Each number is 128 + 32 x the weight over the matrix's rms, rounded and kept within 0 to 255. Layers, rows and columns count from 0. Numbers have three digits each.

# k: layer 8 attention key, 448x448, rms 0.0798, rows 277-325, columns 56-111
# q: layer 8 attention query, 448x448, rms 0.0783, rows 278-325, columns 56-111
# v: layer 8 attention value, 448x448, rms 0.0987, rows 256-319, columns 56-111
# o: layer 8 attention output (transposed), 448x448, rms 0.0802, rows 256-319, columns 56-111
k277:099122148124140134131128102132116057070186184069075081141130149036141170146141135080127181170179076162095097148157043134140122146120126109081129123129125186118140147097
q278:128159135133144170139154137134160063097059091121138166134198108059138158184148188111151144132098135127135165123054149124125128155113120143116122078137085137172093155122
k278:137172149139134092115046093185146129130115111168146147087157207143133152148136138141149089211070118112142130132091138112131140183143092144155128161158119137181128124116
q279:141137170127147114118106136084180163131078109153087165075106134130168106124144143121193137140136095132094088164118108091160164100143112114160128182195074083148176158115
k279:099150127127115119145145120113101109136165177118179152144174125202133131158153133142077122130139102139136083200124137111159120109135061111118119143140175066117100106153
q280:094104120092114139139081092163175174141139155117082052167111131162150140178170179142160102170156119178109144127133092178135176115151132159138126139155141121178138102129
k280:107172055110147149049081129181205147187114121126157078146095138198169149141104065105164120042194194131086102041152090137072159119112141096129142161147143159182186130078
q281:114131134192227135141166162109173127168118129149114130080149116221120126124116109130127164184092108111116133206119139077089135155105092080087136136165205127163149088142
k281:127084150101084184128161102164161131068099148118141081188117117147132161143132101148127139076089133181183108122129095129127146116100122111115136132094179137126048063093
q282:068124206087111097132129150112152144073156089221157185124111102134047204131057171137064123145134135197154160166148128118133116102111125201120124090158165134107092152105
k282:118166104116106165108088137131111101221181150133126127123173086071088083076098125131149120115150081136123121110199142127117157112131098085096174157186168118223153088108
q283:142101121106171130128140140142147130089132025143126149096141126164120065095185101126137110067168163127076162114097061139110123131133162110119131065126121093068175148104
k283:126127120117160129146224119142082112098130179125135098100106189135111147154179077146126110143095058088138155141091112119117200175147130082103143163086098106115097109134
q284:103118089073138157066185148115105081152107112147134064211118114147123098121112069077178145096148164142107098162133143077073165140143196149107137113128124230071119135180
k284:128118204158119201132196161154204144143130124142116128164117157162095121194132071125163142133095063217069078160110067171074102128123126084146099111162126041180147104174
q285:116184126151092148104130083123156130083059161105085124129131104139076113160138105128139085089164148159106132137141080103129186126061128158124125120102102171089106103096
k285:122171093154045163078110140026132126136194133194142139108154130168175142125104064113134091127095129155128141166126093111092144125120172102154081128084151154085165085169
q286:164127115158109123150181025142152194115149168158133133074145146114192107149169018127159129090178166117120122141094104128116225093102148096134139095089127142184102164113
k286:117102092144138113140114148118089198161099098111128125175146133091138159115104115137115135103154127112158140088097180066119142116137135127126113152161103128127154154130
q287:129147181108156145192173116157148117093071109180111083152165087073135142200099123171151113159103154077144113126109188156157149140153197130197158085056172161150091126100
k287:088140160115161165128131140134121078172049201156136109117174176155155120119154178136126078149162128136114089147162155148123138125113200124116109122121220071131116039116
q288:076140110122167151136173155182141134173156183187201086069164101183145112112124175151087154174111170123115134130107177126151111117115116112139127094199132038108187111157
k288:143091136156126142131125125148124144129094134127119155157146127167121124096103164105174084100133160171143106148131157106167153138137133159121161087176125106159083128186
q289:156108068137121089122107182142112119103152121188095119135119130128142082130151154100090181095097141139106132124117141135111137167142151159143188104111099112105173076120
k289:157130108117116187135118126172112102119107164092143183093098142069101138119109122087091106097173121085151126117121139105135098105150081133118119125132126134145139132110
q290:113152132143151193115152133156131113121068120165160091116173127137158134110109169135116194074135096107127118075117131114105113130147141114125143066138143127108170060130
k290:119090118154169117168214126113116103128169118094155104142134144154100140160106134121089127124131118164073151121121142171157133140162108145117116144108160145173100140108
q291:095159095167106127166103138139127133114008132127162056105131153180105160140127154146140148144122168167132140124103156097071134122089149148092132045171133047198093153121
k291:132068163097159126133124111099145110056140125216103110165120137116050134143176147180134092120195142113113144161160122114150172088109236125108152139152060174204042115140
q292:158153137143125127125113138149140145148123073163076113142139120117136130162101111195154100137157089160069138144117107117110108137098142122091147150128119123080093084118
k292:080147103132095134142121160137180100119102096118162115107148109126122124182116146145092161119141126091157120212136133133200148152112135128085156096191114161174138126166
q293:131167144155143066103143164128142127111130146172162156148132111190087118074080188148131171068114123166089153161141201151119128151108122113139146129141141126049167141118
k293:166127155133057111104100142108121150110196157095113073131110188109039150080075142122093122187148118131150092135160137133137132124111151121090171113133115104136119112140
q294:133138113102064146141154166101130094150085118123167170174078073054106118129170144152064218126068103115164158110056077160118146162145160126112171085150133129119089157120
k294:098164128104113089092106127144095128160119153101109080130147090144088060096121123157172115105158147092144129108137109143099125161096135061088066117090139197134193124088
q295:139194105127073107100093113155079132102137135146133141159106180122114136102138150131177108095053137108149156111095159103098161143116088195103146085139155146118136117094
k295:157145108151143149139099102152156141096125185073143165135098132159114118102118130085092063159137100118072136081145138122169132163109076158087131140102203153096144120134
q296:110123145126117114143072139097122120122158119127156158069140076156090075137154110128084143105094143049102165143083119157135094082098057187107074124159105194127134105163
k296:091117088175124095102099097105134148133133166127089094078132103088122104130178094122140137075140151123147078175185109176158184098089184075133139139146027134148144142136
q297:184097142135122198093127143074107104125086145089120093074153110124155158133120161143136180166137113158149167135122091128156191108110207111068154130147184094132171154152
k297:130157135140133090078164105177141131084111142077114145155135140151108085153101134113108153108089185205172173145157124152146090137089136143131177120122154152120089223123
q298:099120134098140136119161159120090132153098125167136123165110127125122161155098186104113149114079153118134121103107158074083160173130094115072128111147131108096115158134
k298:116130088032093094150141100135155154155050154196186161041148145090105158081145152125163140172147096111068088090084195153090202100120153147126168127129168096129112189168
q299:119150172181113079137089140114129092163153121191100069123159126118144102141125153043086034148091168080144136134140092124209125130108095097154117120158122155078123171131
k299:077175142160053117061170142177169119114084156125134160197102112159047133117198113091145095114150161089162066105130070133118156171123134112134127158157086139103192154102
q300:147146148177165100143170095116216165121119112180039155121071105073122124152182128111099144134084194120096121155141103064220185139127095110127125132143178195170123119110
k300:157028133096141103090110130138102141124059106079162110118062172109149144134157123124087158095108183127145131164133174148098198079135128045102070132116128081118102158095
q301:139128154124110099128158116191144134048136100130191178143127100130122110144115064068163121103151156139070096182176161125172129157117117141068152152144067129153139186151
k301:120169115098070090086187130125095096092135142098133115175138138162140128215134021166101090143112121133131147100173132101147124146117117166184139073149095107192141130159
q302:130097093176101143175137095133128098137038107128108149149183143138097115081205109132124086082083137139143116059169172130177146090126105184175189122134078104203114092081
k302:072080129213143135108090129102185102161113203189160107141136151161081157124135114058071138156148115105118193094118111106141083186171116086094119126094113125174099097143
q303:122142124174141155168143151095130153119130124133122096143157129111107150148117171111151102193155090121154107165166154145097109102132156118132092121136084103143184100143
k303:172062160081149079178081122134107141119153079118136126114129095176186142204087107131125085156157083120140116130113145071200110090089144127147125158088133107089184109069
q304:103148145073160142131150114147136154136120135193127125138155129100135118127098186129163082130170109125105121115123123076049066095102107125100178117128106127150136135133
k304:145092130168112153182124077148154154066155177077106164154132159101189188141106077136180154117146167170160163155142152143099103134117162115141138052136171132111104162053
q305:163147120147099134088166172094068161161115123174166122085130158131109149127139119130168124058152094171120146130164147136139106113173122172078109101150112143142148136068
k305:113080115157046133160073073088177184124191127058133112136164106117163104112072112087151163107162128106153169150121147184137106142135143113080138162158114129137066110172
q306:154111115156150095214155188111078112063141162132102165162079073127066110100138116091072171142107214175147148116119157105103126133099149125118102097095110090102093093096
k306:142101115100167140149087154121184181094157137113115131124139147136125090142142191117112092145139105136082219112111180136108133112114205105123123118132137127158145124133
q307:125128098129142105100122210134130136156181040097163118129139166127081131106179157143092101167111083141132136124136183161147114115162078110164188094124107109140122117115
k307:106153133101132038139091172169157100158158088058081098126082121136108206164204083156120051130122130109106087168019076131111123098161194045122196092139081126123172106074
q308:105108133099100144105091091110143125175156134076163136153208101083139123116061141117118131127140111143120135064133108083147097131113135120118112035216116088118127115077
k308:168114193131109125166143142119151107107187123151092145123128101126116157125112155098126146098138074145158064134138141124120092144076098120138132119124119095156128206068
q309:115112151121143089232116080084071170087145128129111141123136165137100157083131196028124096159166126160181104127163097066126105130156135061167148095142154075153169106119
k309:117110174140144145137092143099152090114113188125116119149171202142134134138148152154163069184113153127124080073166103104157180155108096107144134161160094133116089136091
q310:159091135109112131164172091169128128176160139127211183175146104079122064088093133091105178116083140157117107123122100165155132153086133113106130132205139103123120092133
k310:181084131139120138070117167101198105089087148149106099097131063156160134112151103172094078174098133124160093124027089159075113137112148095128078125154182116165136152014
q311:106085144172178186159102124112166128172180202151174090163039162139055121129131151110160109106085178189089122162096112122119135123171128109110159119063074146166147134143
k311:189144074069103195175156118140113047183110158172208138074076130168169148153088060173101102102108153144147135106088187131101156129085135166093241090122088164187112099144
q312:174084142130110136149102140101164105151066145192093148151126135142044140147137151087109043100095122168126160147127132144132140151114126208116122125152132191187193137230
k312:132156166101153105143150055139117139204187095091142108124140060073139207099070043135136078096164102203077085145167137105100125072141133090065164107147129152134110132173
q313:124088108045103056160080102058118155135135079188131108158097116172130168115098110147123112159093108116149076138132141137157156061112075131117126074154163162098237181110
k313:083174157171155148132116126151063135129124098119166079147177157133137058134142142083094076108141168135133096126144134137132065050108057220155118203112150116116113093113
q314:110109127147088148125141112125128105182151149167120183204184138161135173110112080164183114142096150136073099135136113163123183179173124155155128163119092155144095115099
k314:149164147096134172122176095072054080099149124136065119140084222166212185159146027105141086146119155072081069120111186136110168116157107184105110100138105146071093134095
q315:142093140163089102069082160091198144156148079059171127162150138186119124101179193090168058174152150087104121137121104137083148194129084044117146122171105135173118121126
k315:136169148124140049115118131058114145142159113180126176155134151095067116151097154126142171092126049154164177142165155116077116117169125138091201162116102162035142109132
q316:120112136100135160127142070151090141112064184119088146206082197179062117118173147134123194110107146113123208120134086084153140101130129129159146206143125097135107094121
k316:044171090128056134148210149077178165148114115163087095095141127135109092163138173133073124113183123112107072091160201118090129118123139065121117075114103168147080165119
q317:167136129128152129180179132056172154110140136119150107147117120143227113103137174151174138163084175192142180177120087150095091136177144137158153155147159149128129154139
k317:026146138121113095122163139104119150101085107173110159198181096111153163153117107203156089107132138117124101194140146098144194100165107118107108136194255102147103123144
q318:150117095120164113095068188099180147127143195133163137176118074181045074213153144171180134129191073079150072071152171124127146063119155150090130125145147170178059181134
k318:163139137092126170046073108145145146161121068175133183124115086094014089139082135094113139166160166197096139115119211126120128164109107154143186129123130135124135071057
q319:123127139140146106137175153156118099125126191103124107122108172135131121139086117171046169106181209069039056173129035137095149077151124053111089117096116090113119128071
k319:109129168093116174113131074162060101175122139166083118140161153121062105106135138120169131134176106043125132121131075124112167150166180138174155130178137113124161070112
v256:123080102136136126146111122136104135154173106121152121119094108147152105143126150126129142162113165130077165112138154102137113117116196125056150124120149105143169122144
o256:129129112203113041125170132166101166130116105106111139119142136114110128131125202145130120116123146135123104204108109148147165149091112125166152141114134124121120126125
v257:089114177119112136097151161152147058139154166107078131140146101111144148101111110125088155120153101158152152135138117098123138135157072157143114139112139135144142111157
o257:129076112142135098162141134089144199122094103160113091133130193157113142212159036071116129173133120111176139068107162143133118140112069151117146127137178069135085078142
v258:128119124141084146120144130129123165136087100151131140160115169165112112138081123130135119122160142192187119110147141193130057091129160186112122104175117112121118068118
o258:132133140147097103122117111110150100162125070149094172110119141072138098176162084101108164115074111075145090161155159078090152173124100164135098083126137157119141130149
v259:104132131109132097123103134115122094163109129163099140103110116165192102107142101101124150186124166127094021073087147149069101133155154187155065147063154142113075105116
o259:099082143144118135179132148115173079146136135201128146121167104168080176169110170130133121204128123095131171145112111147126136121128096124118123171140068149106148139140
v260:151138110098154128127125098187155040124146141147165091152098140163147115105153079113077182146157154114125155120141183100078145096184108132146167048112102108082133122189
o260:125110151183176176151124169170129169136146180173158143121132121158116123124124138149131125121103146202136083152128163133147141111132127134141122173096167116153149096111
v261:114174169139124126089138125144104085139083143149130194139160142121113118164152128145122049065150116112122121162160144081124170164163092114171158118126152113087115117155
o261:169113098115127067011159107146124129111164094098102105134165110154123153069164109132165133083125100051121161099139147143110139081105161169132094163117140151191215109125
v262:183121116131088130086170179146161189149130119094101101117119038150182137126138097125139115132113067121090125086115125154125155128138122151105134085091158100147148115121
o262:115174089150073110155090148079095120046119130142137141132084113081154159149151091112091069177141134093208116129130083120114110099130135119157159092055099077109106153126
v263:137157140126128152142111129123113071161126138148109143144166197059095175120132089106113162088095127103145139111126135150102120102131137151134151115068058136089173156131
o263:115112166106132136094132118114088142133129149070160109082152131131095153147153179115165089111162175104114173102116171099137158137089151121176106083156108124176165137202
v264:166175122169135088226133158155139100117168159175072202105078181116154150109137133133135094129134165142152136135200127146144155152080136126132117155071153184121121101132
o264:141133118132141148049096099143155131112138114119148151144106111110149137129099083108085145193144112090164132143164136092147112102127105153164144124108116137111082146189
v265:101135164103115164131135112102071101109121126129075108162132100159128066103208101174124130062136154091143112144146099139130149149091128162134139061129116162135136109094
o265:120115109120158159100130144136166104108150072138119137175133171137161118094072237100111169157131115140162181173106180179136064115095162123174155111110123144134134160111
v266:132110123147159141145075105115089138164130137123130185096153052165111131122140123178164128127140144124105123157123140152109119134096039095170127151130111081129113136132
o266:144114102144118100104082104179138097142095147123083099087159089129144126123110173149078125144123128158072124120151155095159101153085129127106142149129143150152137053156
v267:146160106130122173149112148074110109136134141179145168065136152093091142175137158142090112186117128103112140122156152135105137154155115191049122145170102154124124140094
o267:103102113143092125092131078151128128143145095141146135167135155119116101089080171106134152141220143070130114154066094156156117151121117149098100119127097080117148121145
v268:151099149102114190095109158129119173158121172098132126123102135145113099129121086142146116116109146098100209135096160125098124149117096146141119087194120168149138133144
o268:107084069138185099105125129151144111091145155139159092168128197101119160102137139138183141107180107140136143111106157131131161111161144192165077096083077100152146133128
v269:211148120130182127111106144139185121134122156130136145092086125152120153128076168148123119172068173106125142146132161123096113120132136091205087100109106132147112136129
o269:157076097082071099162096115114087122167133102141142151144169139126164150162121093120117146162180111125198107189085125116156095097122102185125149195144099126127148161162
v270:077040134138114138028123148128156145042116099119163072144099142133142118145044103156191143169159105158095138141146105090120095192141093140088114185130126106117108112167
o270:091138101163163091149162150098129184153135120170101163134127105113088149091148144169134141080134085176161146164105181184139093136140084072109088114144139105167076048092
v271:087120183135131144140118162123131139110083158117192150153149149115141075082198065114179121154143147179150188141140147158089173100221103125191151092169164126112147083181
o271:138117126130160150134123116173081172071115114108092088137123107160097171159100182212085130119094149095133159118152152164107158051072173110146090148152093146169167116138
v272:077108159126119100146112128133089114116136039144132159128150137090129131112094107110134138130096128146132175144150115107082100126157072134178156104143156110132041081090
o272:138153024104157092135093160111107162130089157140111131156089144141135103122141143150087120133093130177098139102163167108106118131138158126133104117136135116139128126127
v273:120108142157125117135142132131140118163143130140159075176087104128151176124104074088111154094131101114146132166096139178082112146163169134114122103154154133154205151112
o273:143148112120086086126153135098147135146117133121071113127133066125120132128182080129165128162128114168141120132116147132117104114079114212177094206138113144147053126154
v274:119140133081095107176111091137177102094134123124150140100145132100146121120050137154102114118095162129224156110153114195140085188139087136119112152131163149144162086116
o274:134175158120119181170163129125078109136125114131052107167115140091150137155136152161119160149157095160117078112124138096085137161108108108148076104144123102098132158140
v275:129097115110202152152170103149089124164106102213147136117152185151107108177123121104124141139158124094060122100116175113159120075181105125113120083121127127095080141164
o275:109151110099116142069122150087164105128089077101086176139143084136129140170153155134164132129143161165162124143150162141063182160134138132194083127093104096144136137134
v276:127121153179119109143049121135103099133093126189122168067115134106112180096064126085114156167166137102088124145088115099106105113121123114092117158123138092149120103112
o276:112077186095098100181129152096142098114173107094084121128140065112125112102145125134098154132096117141089114119093170128096142120139140127148147172147158126148061138126
v277:151130144158156156143157064110145141107127149129118147120080166077167189092106092124127125148131177128117157131109086108131130147113130172106151112141154122082098167140
o277:175202141126089182185138201092117144155131155109152113110121134151072147107117101182150117124143156110110106128145157161099158171144121129145151145123104119199140181169
v278:096116141109139109087076158179121129126135134093179129133151085099112127147115165140111122073146153137195186176076111112098140091137144193135117111082165121140114134202
o278:149075099143139115127143136108093126143091149154115132148148103097099072148125146097190159187073125110164136152152173119144140138105096093096143149152097167139124085103
v279:083060161105149074146152088108121113188088176169133130141160078108159114107156062125133165164104167133062093104041149088128104122161133140156089111111129122100104115144
o279:153086157129125102083130153140124134131095132124130138112071209103135166128124156142118129093145114115156155122165133123112126109140154142134130141084088200103085137133
v280:092171136211131141117145114124110147158138160124130133127102117093124097158170147081151137100127178102096157129123095146126114137127107130080154150105120119105135106126
o280:131125094083169176106107135091110122071087117126126121132137160115090102092112090091141169142184167127195132177093101182118116167106135152115129077152141149151108155120
v281:161106110139127109210091112071120114099170131106123077127091153127091160109094091137142099150171172148127118106122182153112098121102055115079114084082152112137106104078
o281:132148082116168108126153119155132169106120096128033156132121098038125102079149151129173183043095094109160114082122139125123148176194107102132095167083146119165155123148
v282:165128077142110143110116143130095092155093115124146110173102161140152101142121128124136113129072124073172132086124130142116069111098115122115103138097175117114126158094
o282:133138113103159119134156102174170121138164112132147116125124053089101101097117093108092111121176175106112123138128129098122147124062126125157155109167178156117144115129
v283:159143149134102136146165069149180140166153082158121089128193129166112098136110137071149183129188140124101160160124127148165115154134122142135111179105132104141102144078
o283:126138102113124179100117093122095135174080143157144165154135146099130167076095106091089056076117133152105173048154134149096046194127124173159097123102108119086142082230
v284:132059145145127121148159139145145083144152120117148127141120151139171105141089081142127128149158129158102149185133106160079142124139121145136097202140124075088116113132
o284:123146126131123083123140113138151144152116118119121188172080108143084140152136087153136147128111145149195126120134098110157153092159151089162128124149143152134102123100
v285:159131143155131104135179130122122146122121143125142192156151125182163154131127127074156089120135183121184164201110141102110152126178130132134130148159105076095151163130
o285:132153129088098173146127189172157134123130211196125130185152144139125151127143119102103138124123128105108108136139120150121124076181121106086130108108111115145125147089
v286:176194115152159115125116127152133145177120160151121079110109181061112182138131122181132149099112155176133140102103157107171134083134132130136108083101106121130141112109
o286:129115132157098145158124126147183138143168108126151128123140100178131106089130111112106139095098134149148162159108058157113139226103118111079115189151167133140099178163
v287:109173078086082190102122145131153133120126138073125150171078141133112112086107124076136145108159145171119107154150129098104142104131147097137079125145118074114154113166
o287:128126165118190104119164183125146150179138144106143124137161172081159082161131114154087118155124133090062044140153141184217110125101127131139130120081117098168108094082
v288:112121129036171071125148094039188120127154093130160190138149101140132118100133083120087108127155126101074196128127182119121125137128073130123166080131144145092145113119
o288:129147169150097179144106126100164124096132183149096059187131135133101111137135098121154178144098105177090098144128108127074089071111141139108116164177089090145094174124
v289:124130071106153120118143155121093143135156126151182149124142090105159078161132123117127130080073085144158145143182125110134158107133122108175131096080126181163072129068
o289:113145122121107133138129096140131182142104133082165142035087106128115063101103187138135159114102141142140106113095091168166126133078123115135160142147115106145189080165
v290:099175133163142104131147120093098124183132134092179191131124138191124135135149151140091097126079096122136147103074118204139142144159105155094079141114179142124105143127
o290:101123105120144144075130139153134111113178181152102102155141122111132093104118174142144132126203137171156032095132179099143161125128166127145087137129126068184141106104
v291:130141147124073144091111085094157136158133095101137188128207146135123096065098108155107099151147104098104141136170123111088091159113119115095085109177124144172167155105
o291:056075108143203077134116107149106127124097159059119136155158130133196087140173101124157125092170134169070074111164084089140143119120148082087134119129144081129113114148
v292:117144126100134099120122090126196123135086161112131132143168147142089127143117110158109103097168147132140116125124130128147087155127162159144136122156135183131140112098
o292:142137120165083168160090190171153115127140193085148107102120138143182178129103165130186094080108144130165069087099138105043145106084123128135103109140045072094112115110
v293:133112081151144117159156119166052129210139132136156095120106125156158087075110128163128134126071083126052170157113119118144107099129134119030108154131168140151146083125
o293:129144136084134111095165123150115159144171128174140123095106167133136186161183152117159146192164136134125152124117182103157179155132142096134154128121111131160102137146
v294:125113106159177145125138084110157153136183153109047114103098146137179106152099137156107078143135142106120152117095091141073135094128157162127173155077127111105145070135
o294:171106105145180143159122135089104098100171127176181142113089125121102115154117165112135105124092138114084143113125126110154123163117116148121074145116129140103177125163
v295:122149121172064142159081158106156170109182132156186091151102131098190128168141115124154137125128137144106078151103137148106096078178118145116124152168179148098138185066
o295:119148147120168129143167165103122087118184119121118127095152127128090148155141080154071125129129152176144126127106200166126105115131151166123121212109114153139150166124
v296:144113145088148122158177099087136128155154104112112092091170145085114091134110082104142136137103140166198126136175085123080102139077115125112124133125124135187087137138
o296:154169120101119110097137212103051169138135111158082172128097138110123114136162084145136144140164110135094163144128125132140159129116121106171103165109120103141147134122
v297:173139139120103115080113133138108184099151062122125125128100092108187119098119111144093167112087096136125114097125136100125120120115114144098134114149139136131162134085
o297:105124089160158133147134174102126088111084166164231124146124150128108107172136111142129145127174094136122163129173052120118086173143173128160143133138130121039068125169
v298:091188156112193108089150129054100151131153122129128097086125149162074111149115146160080090106167150102100133170151126130138110186137109121103132110168146187100153121097
o298:133161084095107154124127164130166117130088140124140140125176054145179135151117137134098129147158129106098127086127097096130140123138131132097112107137073097131102114160
v299:093159052077141060092154141159112104077141139136135115159114156117109166142110026120142098156122108111123150169108132175149104076100145125139163169128101214153110143100
o299:142162092120143070126146115107105185091177139107142083132120133183153102113113096139096116076139081110129157110126162112136132176137155155141048134099087151105100169116
v300:088137147165069109113133100143110117068088117138129199125123130089118105096103121098076209116110078125123132149139103160116114101149142123142123117182163121040105229130
o300:174093147117110073096127150167110104097167085165141140118144080113071136138124182171083194210108133194130115101101124163111099159153183081077096108135161188149128125118
v301:148216169118113099169112087124201089112173142178110075042193113084118092129145099146138117149175102146051123117120120151125134180119110064124166130105197070161140132133
o301:138166091115165085159157149096150095181098143166127177162102121139146103087104176102086116124093140117187167144073137152159074084179107116106125123182150132104132131198
v302:107161049139066160132102111120153138138128123124105140146127130079145127135108132105086100091059129165132091122148135060179105149127112090114143176122124132183151164100
o302:146165120129128095169121136153121146109147140101103091090129118116125124075172096107144169150184106112139168133102103118092178135150136088125126127141105163123121126148
v303:132061168133132140162106123092127095150104176134160154084099086118150131112122159136119116161199099123140157151100158147090103164075123142160110149102155087183119112150
o303:131175129152120115132118109169127167091163116150082117169163132164184127151127151176107101183139169148108148145110142108154191200106097130180151185154178134097129186163
v304:122122148098112149150164124091095100098162123107143105116071117121129126090153130114160132165153136133075155181093151113102100093103136115114113121188121124188136119133
o304:150121122127175112092112102145191149148102139182095165164150134126108156123158125177118143122147108195161099103150124119134156161142146154137126138121133111132139149145
v305:135111162142123116151134117109132170119165124070177120130109150123136125131065117180164131153155130063108141162124106126124166178113093149134091166127153091116069131151
o305:144063162110112094136070160150148075156141125140107141100170117102159119186126094107127157122125182107163074141135124135145119139196083109107162149133128123148101198109
v306:117114128102129157092104093139140130137119108113174203126122126144136119110141145105149127141102100132117108139145128097129179172145108157148151153115129131109157134149
o306:140110116152098104090115164164126150142177133188060113147145131123113084118110186114126125133107150097126107116125164205171136115120183136113101143183186116122142070089
v307:125127131090082144115126122077103069090094130147087104131117108177126155141108076095147149128151163106178112114111144144134149116162111112117091096123107144119124105087
o307:089089154128087114159145123158153134089178231155121106133161103148158090152186191123153108110062123199061119121140179109122072156170114214125147118133158088129146157159
v308:122128117150165108077155142075062138156161179166112140139086122141102135147121152127098152137115120078147169133128124110126110130127150059149138106177125119103164118127
o308:115140122107120210118115162125176109156153171116072147186166111162140181186129152140136095141145111082160134156122100170099130131129072128192105098165109110174086122165
v309:119145086094139160134128123133086142142150169085105130141134100134127108129107158134122158162096153122138126096147143142088194085104089098084211139091063127137080149115
o309:142129124131136113134095148118083176130170147135135114118128100142184128176116099125126092119114129124095137170152084144143062119093144081111171056153130149173136133124
v310:087101140132123069130069162118171175118132134187135109123128154152096137079090112176099084147114126108129106093108142107126136096139066160140076086108119128096078092147
o310:166093163115133158121153131114080140115105163168130110111047125151120118179187131098143093121162128152058124122184169132164177100135175122103160143105133092108103108087
v311:160171096192163181182165093115078116068132094119113026112126111117122131160103099123152153131039109150190129065074141129183084081141107137174127139145110192081153131153
o311:142157129113138148123091168152216070172128133104136171116096091145183164121139137106143094176139066138116128171104104146098134165181103134061120095126149131129142154133
v312:099078091109139117101129176159142078152112136128156106139115167141178141153141133111130156124075156203125110117155142119079138080167067123111138117129091121151180126151
o312:099097065200106141120093131175119116124126115108179163172083108160134135087101109174135104128109074153133144146105111144146135116154123102120145095170158127082099123133
v313:176172036118125122148131200069096155130150150108148154118186173105150135159119100094104076148077173125118157142156077148138146108100146070080106092121188126091094118136
o313:165114060106103124170154091102149208153171108128096141121089222155150096115076061149114141113121037096120144115100100112036126120105088160085085149134130133170091139099
v314:125083157140108049106083128107173172096118141118135150122075115129176138091109165054151130134116095188127104128129125174150174143054118174106096181138126122122105155100
o314:087087103140121141177159078106098079193122124184125188130157188062115173154170100164140117166112108122158144151124129118112057163162054124138126093120158088139161106070
v315:118081162078130137100098102126145103134106139124114139133098141190104198138104115111148091107142149132119075073111102145096152135143167130194109148097132150186150089117
o315:078118114130132128121122095126145120138124127116132168143098118142162154117129108095135066061131051138116105180132129115127137164091095093144177110121122099140091150161
v316:099110106115105131109105120152083093079122120163107056090084107097116128141137145156059118102097090158105083107140083163103145177101196145147164154131092097178145137140
o316:108105113155109118155068129145120161091145143131158105180132199168111147153110169138115113104139104141160167126093138092122114161125111082118174116131120146109106117177
v317:110118103165129160141135135093166188144119108155129116097107140114139144129114181122131106153149115102071120113173059162115096169072196123175099095099148119155098124128
o317:165137124092144080094088147112111139119113085093064159140108148122126121141092115135115137121104086163127070113080098150120138115142071141113109142125101163121099117134
v318:095073169131103116175146092163144198117129105126144140145119152138163126112103127124104134147145116124117135124152133125165138144106135078135130107093129099083111138100
o318:160125125103129151135125098066131112133091147173132154065129118138106145144183165080120131096133099143081166094168134151129162152102143115143185055128086142135118130121
v319:114100116099182167095102140179134139142155127128124145129056145111113088142131102084152131153173184210110154137151101098170129144146152116090114134090142121129134112110
o319:176123149150105099129143141060136090110113107140083110160162126134116193124099172117122137112157154092104090124119156150129137149137103164137137103115166108163123142102
q320:115114114161132133145075084120095083108114110114132128107124126129081165128096140148121133134118146130099138124134124126110132166106154137100140168120145163109154089141
k320:096147183153121134159117084117123137102087137129109132119083129099134133105099096117137151105159124118158125118126099128150128146116110114153137121093143155146128114123
q321:147132095139166155098120121141107129138119155109128109163110109100129101130116108120140147105111141115178069131111099140149131116142109125173113156137122118114142107117
k321:095092114118115140104093151132114089098146127117143142100154129176142117131148119119133135150121110112080125158124089112136130148092106090126137121135134123136145154132
q322:119138097142130165133106130092134136148151118102150120174122122162107140111120092108085160102150112142146139111127126140141117127143112140169131136129145101172068116103
k322:128117141125111096161133115148110092123090127104141113105124144132109136152121154151146126115122149106132116109125130149142166144127110120149118127153121139131171104101
q323:164170119066113150130138092152130126126095112160121156128085120116105136082098136134112111150134116136138133121139149153124121121144133148116148102131150144111117153099
k323:125127146140127162120132161143117171149132133117138110151130147127157116099153152102166110092144170146140099157160132117125119118142145097112116151128103154063118149119
q324:105169105175130119121125113135124102109087145127114145152104133127115136116127136118120132107078146105147143098126176132151136145150140145128169142094139132154096137111
k324:106145138103129134119124112132139135149085124140116089131122120137112142098116135123127097095161121139157117150120109166127153116103091112147140133117088123117183116137
q325:084170149137127150086123126110103166116108106140134169107111107111107147131113131135096125152131146162151166121097145124118117101137078165109178118107129135128148112093
k325:173150121139126096124150160152152106110161101146109135115119108148103132127133124150116116108116161136109132149152156143154168129135150121137153114108109122147139168142